{"n_layer": 10, "d_model": 256, "n_head": 8, "n_kv_head": 4, "head_dim": 32, "d_mlp": 832, "vocab_size": 2048, "activation": "swiglu", "norm": "rmsnorm", "norm_place": "pre", "norm_eps": 1e-05, "positions": "rope", "rope_base": 10000.0, "rope_fraction": 1.0, "qk_norm": true, "attn_scale": 0.184, "bias": "none", "tie_embeddings": false, "parallel_block": true, "init": "trunc", "init_std_qkv": 0.0246, "init_std_o": 0.0, "init_std_up": 0.0246, "init_std_down": 0.0, "optimizer": "muon_variant", "lr": 0.00748, "weight_decay": 0.011, "lr_head": 0.00224, "warmup_steps": 139, "schedule": "wsd", "decay_fraction": 0.716, "decay_shape": "pow", "final_lr_fraction": 0.0, "batch_tokens": [8192, 16384, 32768], "seq_len": 512, "doc_mask": false, "train_tokens": 194600000, "steps": 11011, "dataset": "wikipedia_en"}
Each number is 128 + 32 x the weight over its row's rms, rounded and kept within 0 to 255. Layers, rows and columns count from 0. Numbers have three digits each. The size before them is the row's rms in percent of the matrix's.

# layer 5 MLP down, 256x832, rms 0.0479, rows 109-208, columns 0-63
099:126196165090144107174138119097182133078140122115075166152116155085148132151099123135132167145160081151101174153162144166081130117112064141143123172160156132149162121075136152126147123069101193
100:122124087120142133110082155157104125187139106158179122132100095163134130140162105027126174114141195174110124125141138062068115088157151094097117122145140073142146138115217141091132115159105132
097:187130135142132171156136149130062120098111094066097106114148115142143145070138130178140136107114140114140164095120142117111111171150162145138134088166111102129161191078156116116066161187108075
100:095125094158100157087130098138105183153094145129095157158106118100168157134132123117094063118166141111112196109196143118176076151122142210130164126095144108081150141128114151107155142105133112
091:111145158110135075101209173157052053177190097158152141145129130089139156129118131124129115229142135145072099157110137067104128172130153108146090132165122190168068136054122170093142162104113122
101:166118107131138116081066150121127128124119155092122130134105167128073109093111083122096173092070125136084159209180193177097122154085093148087080164178124064158151099158079143180090150131184105
098:090136175070158130180090137123156126105169167158106118133076116211179121130111144134115164144088136154160083184162123100123140124127094133112146143139111082082111139107114103142120089113237131
099:112139093106153161197163156128104099183109085155140123124119095112117110133129091082168077133089138143171153172136149143124102151128100133135094138122118103132168136126107097106121151132157091
099:101142081139094138069040092145177104092142156108199093157158161167122139112130154192190172181127142123124142079164083046153113190148123165111110132171133146101134086184156102118115118090178148
104:149189131129136122093108126132094190124132146151145156123138077120124120154116192144083102165066135190113172166119087145105127125123110154142143137117110186153133145112148116148074142178127123
143:129138129134127100127081154161082173108169135134133179133121144110093093209155086169117172130116169154038134123166000138140109110130108118125036139084110063112114096128112117082077150156105149
093:142101172075154090153135172158134114162091181133127161173163175104081143090098165095091104080110098155178118154104117083112075140139113121199154151124156090141093123125143095128138182109129135
101:127128099095142110119139061181099126218096107126123156165101170120141114121109118106133137144165156134119143114100122163104092130074074142028111122122157098133090131078131184201152133161164147
093:142067136132137131144112139155152135136147130120123106166117123120114132121090143124187099127172148113075142167133092117129140096162098164096137133161175151171167133157158132116157146072118168
099:110112084131113146165084075086123155120169161131113116126101106112081154195122087178177092201093115074132120133134101097147163162099102117117076179113156115113066080133155139156097106064213117
107:199115172115116131116144148196164152128141190132136193116133157093134133157113153164102146101114133139097107166101129064116123135145182119112121169074072125187174173144096106155176154127146127
102:111130145112163084162101141144115097104127149137130060106106134145116126179084131140167086168128056136124131118135164127081165117046118142109136139115080073141066098092128094220094119153115114
097:149136165138128146099148178148127141060138166214108127126124094163083142064085183094114089066151062200126093102098087175138164084069110165116132150095112154119092134098152111160157142106088146
098:126151143170164178156086117016110117126159115097107131147185139138129101145097122109119127185171168124130164198193090112105155098108159155087111153098159117073153099090119055109163140103146122
105:135141149146168105104101083082123153095085141133093143110132140134160134126129121153108089167175132120088108108119167097148151171109142062115147166101190104060138103151150166087090103121190159
100:100165155193115125151107133141085099090116119126134185113137162118128126159090110153115112123196158187117106175078154149149078124094117090116163113098122135087129096075077101138154127072154136
096:129148131056165122099165138131079126177197099105140130080131199145136168124127110128158167158157103120174102121141081092175157153133143114172126177132155126098128093093174090086119148091155134
098:113131179190120094166114189111126161150104112109127179087104173045137117113051151159079151166132129159147129132147160134115198118121105154093149119142159152136095131154151120160163109144213105
100:105143161104065139131077186103127073106163093089120131161134109084069104142180136120082092121104093124150128201075135156145142132077133112128091107154071141155125080185145110141169104175063091
116:143119088126146056113118131105127153107150146120116108106174088141103041141151170143120071147141139144037158124117082150140152103137138191143107121082094112075078038106120146111115127089112083
128:101115132126120117172098133132109117175165066132165115176114147100163128149157099167124144129179181152183123124137136127097134134150154163151136151135135127187131100156086147097110077135103145
105:128185160155193056105118155159145090142125140104115148136163095146119163116107171126151202147118100127162114110067124179222096129092164124098157100120135136120152157127166171123117036106125128
096:175067103153139148153105177156096136129095140073170167123126113148077089161068106133085142130181048103136158131124151104214092104051111190118119134117122164103110104142143124154140122137169144
108:112137064112085170104169062119130099166151156177160129127130145132043128110081131139177177170102161126173207097105099206057130071177086115106087074156131124156090100111066115115116102177165139
090:108098126113102106080127017101183186163122156107115052106073193089136161131146087170153118144191176086145122151123132076128103207172150120190145129100139117173125161098135186183096192157143124
100:094146120148106093131094164140174126137156113143152144165116088144107157132126153104111124206087111200147126169112116178156149125123116135176112171162136140120114150149141142113077045196135105
099:181133150120114094116087074156109107162131161096094045091180124163163103063134151141077214114120077158153136169164152067120171116143154159116130150108071107102131135143126098160096080057112139
097:133116145081130151182121121124082103122116165126072056148095156179113076121123183148180141150149132135162154125170114083116125156153091153136147148130150108152192154177099186056127130143149166
097:167130100122155106056125177098129165169172100148143125087082104130132147145080135121102127128126129172142145130128119153093170150117195127153122124168133180092119104139145089134087125072126082
100:132129145081046130102138112174133101051103095155139063164101145157127113079195157148209150118125132147117131124118104090114166108139096135109138084134128213073132162150141144140159116110080126
102:158132158092143098116104166122111091144076131119152110158118126181099130116131151058110151098095106095153123180107139114156152130129131137051154124078157070072105111156070187152112157073183166
092:137058118134144114125106140136135155110114122141135141106130044119118126133129108165151130117137072143119126168098130170147052170088153100108150118156129171155132120155105104107087122156142110
103:161094144137116133076177176124101165101070152131124120099171084143145117096150073169112088102168086106117123188132130163091167095139105072149157079147110125126134117154159027100071154185131117
100:141111089154150091129163130109101101106132111145151178119151202127129127141112070078113130127091120070113108087110110188169142157138101106136122126130091165110069107140143170119120131117124150
106:152151137163096068072140121094124111160157173105090117130056103134152122106171172114048119144104087123173138125172171125143145098132114132126111120100111176111074083149153094148186126073128161
103:120121161105080084157174102199149124051134134079134184137060125084087171136209114124155153146133143105129179123121121149124109116124091152168099172141111201075129184062067139096100123113182109
101:103158174095155122162150166147095073139121195155126093154076100095169104094128102115121108113063147130122152135135156140137157126091142138112150120113146091140130159187189150186190145124128136
099:116114060087089113195123153113122090167126101189197100085140130186112110081134130075167130172125107112119109126079117079088087166147125093154158183130122151170140124158158187118091162232133206
102:107140137101140087138099126139098112110114074086096168083159075110121165121122135145119085157121066144077088119137148167135142153125169131126097175207090129138168066110168138183103145133151180
101:171148113068104105122115096099183106133061162117195115189110139123153087073149100093150145091094111131131113070107139075112121087134119164096110178135119117130217160067103131151140164154170145
097:170099147136118114133167132062144133132133150072101105144122104212082103156117143109125179129109120145119169067145108118102128164081094127067049158111108118111109094194103088126129100097190186
096:083079111117110127084129123123156179159145160111114181149089152085146106104123166134179185102132094093119158138140146111069136083107161134136153174136121149166108104066092114044185131082134042
097:130125151103139139091144152159099137172081105128091176172189070148080156130191125122148157129132164083124124137156084136115112136144070121090095158157124128156132135145172138130135125124125145
102:143140123141091098149111111135167123153111159141098167111167098171137105134119142140087128168107141122140203134160119169106128153122076091105147141073098149121135127093103101200080173134115157
097:182135104161042136148073198123112152127175126119152116145115127105131123111099132098122069196141177097126129143177136153112112101094099153106109088131110127081112165176178137108133134180124137
098:132174132157086102177105199174110169155146139097129123155161124140141135152221125120158127099135136141113080079088125170168127182174140111154093022183093142135110145151094137166091151213125111
094:143128163139150090019100099185146170148089153152165160117195154158087097081105118139120162141117120161156125166154123156081117123121162138100077128182169147145141138143157104141164120132109118
090:138137103080096128127164104151135164170085090091149112121119091074086112103068159197114149139150080149095098143080102125180078115095164158150122164121103101103151177196085166140126096048121038
105:139109096127080148095124144132140144128080167138098130108149151126122169153103161192119158080088177146101108150125138100135095182100128150154151080086093102133173088106145081122180141144086111
098:159165142109081090090169144113075117094105081131086149142081116159140104114173138086124110148135131124135087114086120126156122094156098115118158152175088088109158094167092120075210145094133104
101:149143112174183083157134072118091112092105234143197051112089156131126141098174095158104187147121118081144162186166078144125115155122100140092137187088071137141172168107117092165107164172173109
093:107107173140102141150117166089113035095102149148099153131141125074144134111094178114145108160131063115086114103140143112114157166108090148029163151199117117099145174091121133127128095158167148
099:143100105123087124105130204149101113084082122163149063150132134151167121105140155103109156164123197163113182152088113080115173083120057092083139125139156047142143138104153177169162112177093175
102:109143125139156067109125122097100163126141087149067129104111116105121122142143134118123117102118176123100155109109134119108123108173087070119119075158175073128177093116145136162187120088134105
107:087108123145128085156059142151159184120117094071137155113100135112100169137140146148136161154109096110102139163136130103128114133131143181144149097140127109155126175144112131112168120122134124
101:065103133110205153142092103161155159122156191118087053122083134124171191165172073112126163194143088155162121107122053155161124130108136136200108160125203102108133083163119094130094167181158081
099:086114175168179155159121145117128129065074092150144059109138048135174144147111110091127075180155127157119150046105156143148160090157155156161082155168170152142148126102175086132082111125156141
099:084136085050142122157108114130165139097101109140163197129076086143118134127065143151127140143082106172182128114127167127190098137140114142044123126081062150108126159134140132132068142102103163
102:136130167134139130089062077129097114170155108157161106156068116205175046159064137142181108129117088115136132106155145137150084109119095120118104109143147084157084138124152146106128122098079122
103:144129116106086130154113147097075139109150091130163082108131134128134186094144112154102144120083138112183139128126098084159106121065108169194125104204101160140079114141138136150070112098187096
104:098106100175123133110083131132151117114187089239122130111139129127115185091164121159142126120063110142186121105157107154113093101168185095130122131163134155171145092172185093131070162138184144
099:125142098166114134079091160172105075154156159126108174147092101113127175127121150145153143170119076139113098160103117088072114125094179153188123081071102125157155140100161182170169145191152160
103:158123092180173141095112133081160119164078141081162175128145177179143137144073067115125136101066091139113103118101168109105139174113142151182161095145124121187084095156132125170165159127130166
100:131090104158126157168149117152121162125101143120145154104181130119120156224143115165147097147127138109113072129117142105070117130157174112104119128136105153128102127085078154147173137142108146
099:106101116122168117136121123178119184113100146106119138115143197135143129086177086096096119174200116061075113161158143145110154143187112154128133086162097207141172153085138097070141132138087129
100:121136121143177108192216177161122154131188139147115137163077131116122170143102069061177124136135092143102129152138097115137156151104155157112150133101140111114169149123149165159162109090107128
097:117090176174105121134122138159123104200149126119160082156123179179120183112160161115130074120121161082115090125137105123157185136102136107167141211105097136153153092109122104168140090093117046
104:127098150120134146196097114133090136103148149156111123097170118143142183129057162110177060108175037141142083128103133145147104130098116112143140163190175219178121120109127118120131131123162126
101:138114146142108153154055097134058170143173148125146117154133141093180106152137150124117107132142109096133172081103141177133096076116114077085125121097113137133120103146141100144127112130172072
109:143100113136129150143108157132105110144111114170105138065132171140169058099091178191163099090147162120092111171163092092144085089126160091126115119125107123057135217132093108202130188115150158
098:150147176093149096153088122144131196129189073157132140084170100101127179120167078081085068157161103195152077106107156134148143121150148088149137124127099162118148131132083106109121137146100089
105:108123098141112072118149159121163137145113142166139104075184130085103182116110119160093123132102132137110178163100142139150150139156165152188126129133115152083102163141121125139085131071099108
095:188136181164100151112119122149105125089154162152127125163121144151100065049154143099107169112099125137126181089200151159136112087102130180193165101087143103092094131131089158140151124122116123
097:131193169136126135147121168117114129166088121127108187116174099096160114166105145139094099109075034147116145177070105103123140111136121160122127208075083169115126155138179115134148082123135094
095:141109046090172143147131145182158151172089161097180150161130053155124120156134120072109141163115134130140173118167181163112226074147112115139132108119161128094134034197210110174137129177192151
099:089131089149075188119106134123199163129128132126205094114105125117160096183107145129089155153118091146104122100186097135077088123087125149109116145108137131112135139082114157092153145105122116
099:087158132114137073119172111121096121159119134085150124142160133132185158176129101172113154167158083180133115165151147150146073081053097122156183105136164139109109128062113120143145109166168111
095:126166133137181137128161136109070161056071105097177091113138100109131155085135114124142102154108101137118132185074144074141111146120181124089125131125126103117081114083085148169145064165102103
099:080130109135100123150150150125159070111156122126147125166127119085121108120147146076089097110135106154145164117119126087084129123107181130084157113136139122201127198148171153168144127135102147
095:063138128160116129135157105064103157090135147107110083125139073136149101067122106141097105177080099146117129180091122084108038125166126111069195168175076142207133163164125114124157106105097150
101:094078098104183073130105176096101133127134111165148113103117095124110142127091172146180127174098159125165146113134164111130164100146169135147153117138140117106074122109116125161112172156121100
101:149121129150179185122106121135133096101099128121152080118109138061143137115106168156101132107144187140165134166115096151107147172094074163066107114119180130140149140122119128167129131116102138
097:138116163106131093131096100127031133145140121114157128115082126085220147134179043171124120119153087132201171162142150113149145118095112136127130091150021136140127094143102178157193055147162145
098:160117124190138143131144099085202160075120143118101102118109110160091095095169128158105165144169063124193125147117122167150098059095125110101128137116077106116126146141143129168113121175140126
101:137116127111184121110121133118115157185124079143146145153134145139116173103085165086100117136144109153145130128112103128147119149148120147084087148151210161154127175136102111124181084102137181
102:115049160170104165173104162124164106168131162142198161170131133111123155134105134133139166087105086114138135084134201064194120129115171129136150119106099164134151089174121128127083136108085160
098:101095145153118152129086109167077123133131175097114168083119140124134134101128064178120163142104109111167091133204108109174087137162166165121124086119084126051144153136116123174175132119174081
106:148120117123140100156142023128153096205105068095178143147094130113135105111115133167121151147167123127182097087208075129100209124137121127142112106102056137092145163077090109137151096108119063
100:142136169118098098170178136082098156131129103097145176160102088141151178097108093135123102127103196149106142131118132162108134098109073137106116137129138101137164177059102105136114134146195129
099:033156108090101128103139080117135122148169101118124122115093137177123143108152152160123171159131166159110130096108152162111100148149140166080118144093127193156115118141194108136121140156048066
112:136094089156118186150123058160113120119137127080120169173125139146124152113179092169088098163058029102123144098133141154102107118153121135136107201097131209197177114122134163140154169115101144
102:129137084191095111126129107088097169082147102114127152195124068097100117148100147142164084134080170093120154140145134119083152127185086099117108107094062174124124093166122138092154112173164108
101:166193132143109093171127129163110139118144101157084195152089111177101079166147076101124095129112111118126074139156152107160151127160151124133130171199105193138120103138096145119136140145141054
099:186175076161104119158124183138168103104114128152146105112180144125142166163140161074162116144084158170140078171089123144187099118153120114075147042114072082127145144079144086107080098122159144
104:110154165085086117118196178075167164141096116113172105124128086097128083142168056097108112087154122138081099148099102162102126157169138132080106130096082128060140128058175147177109101141108119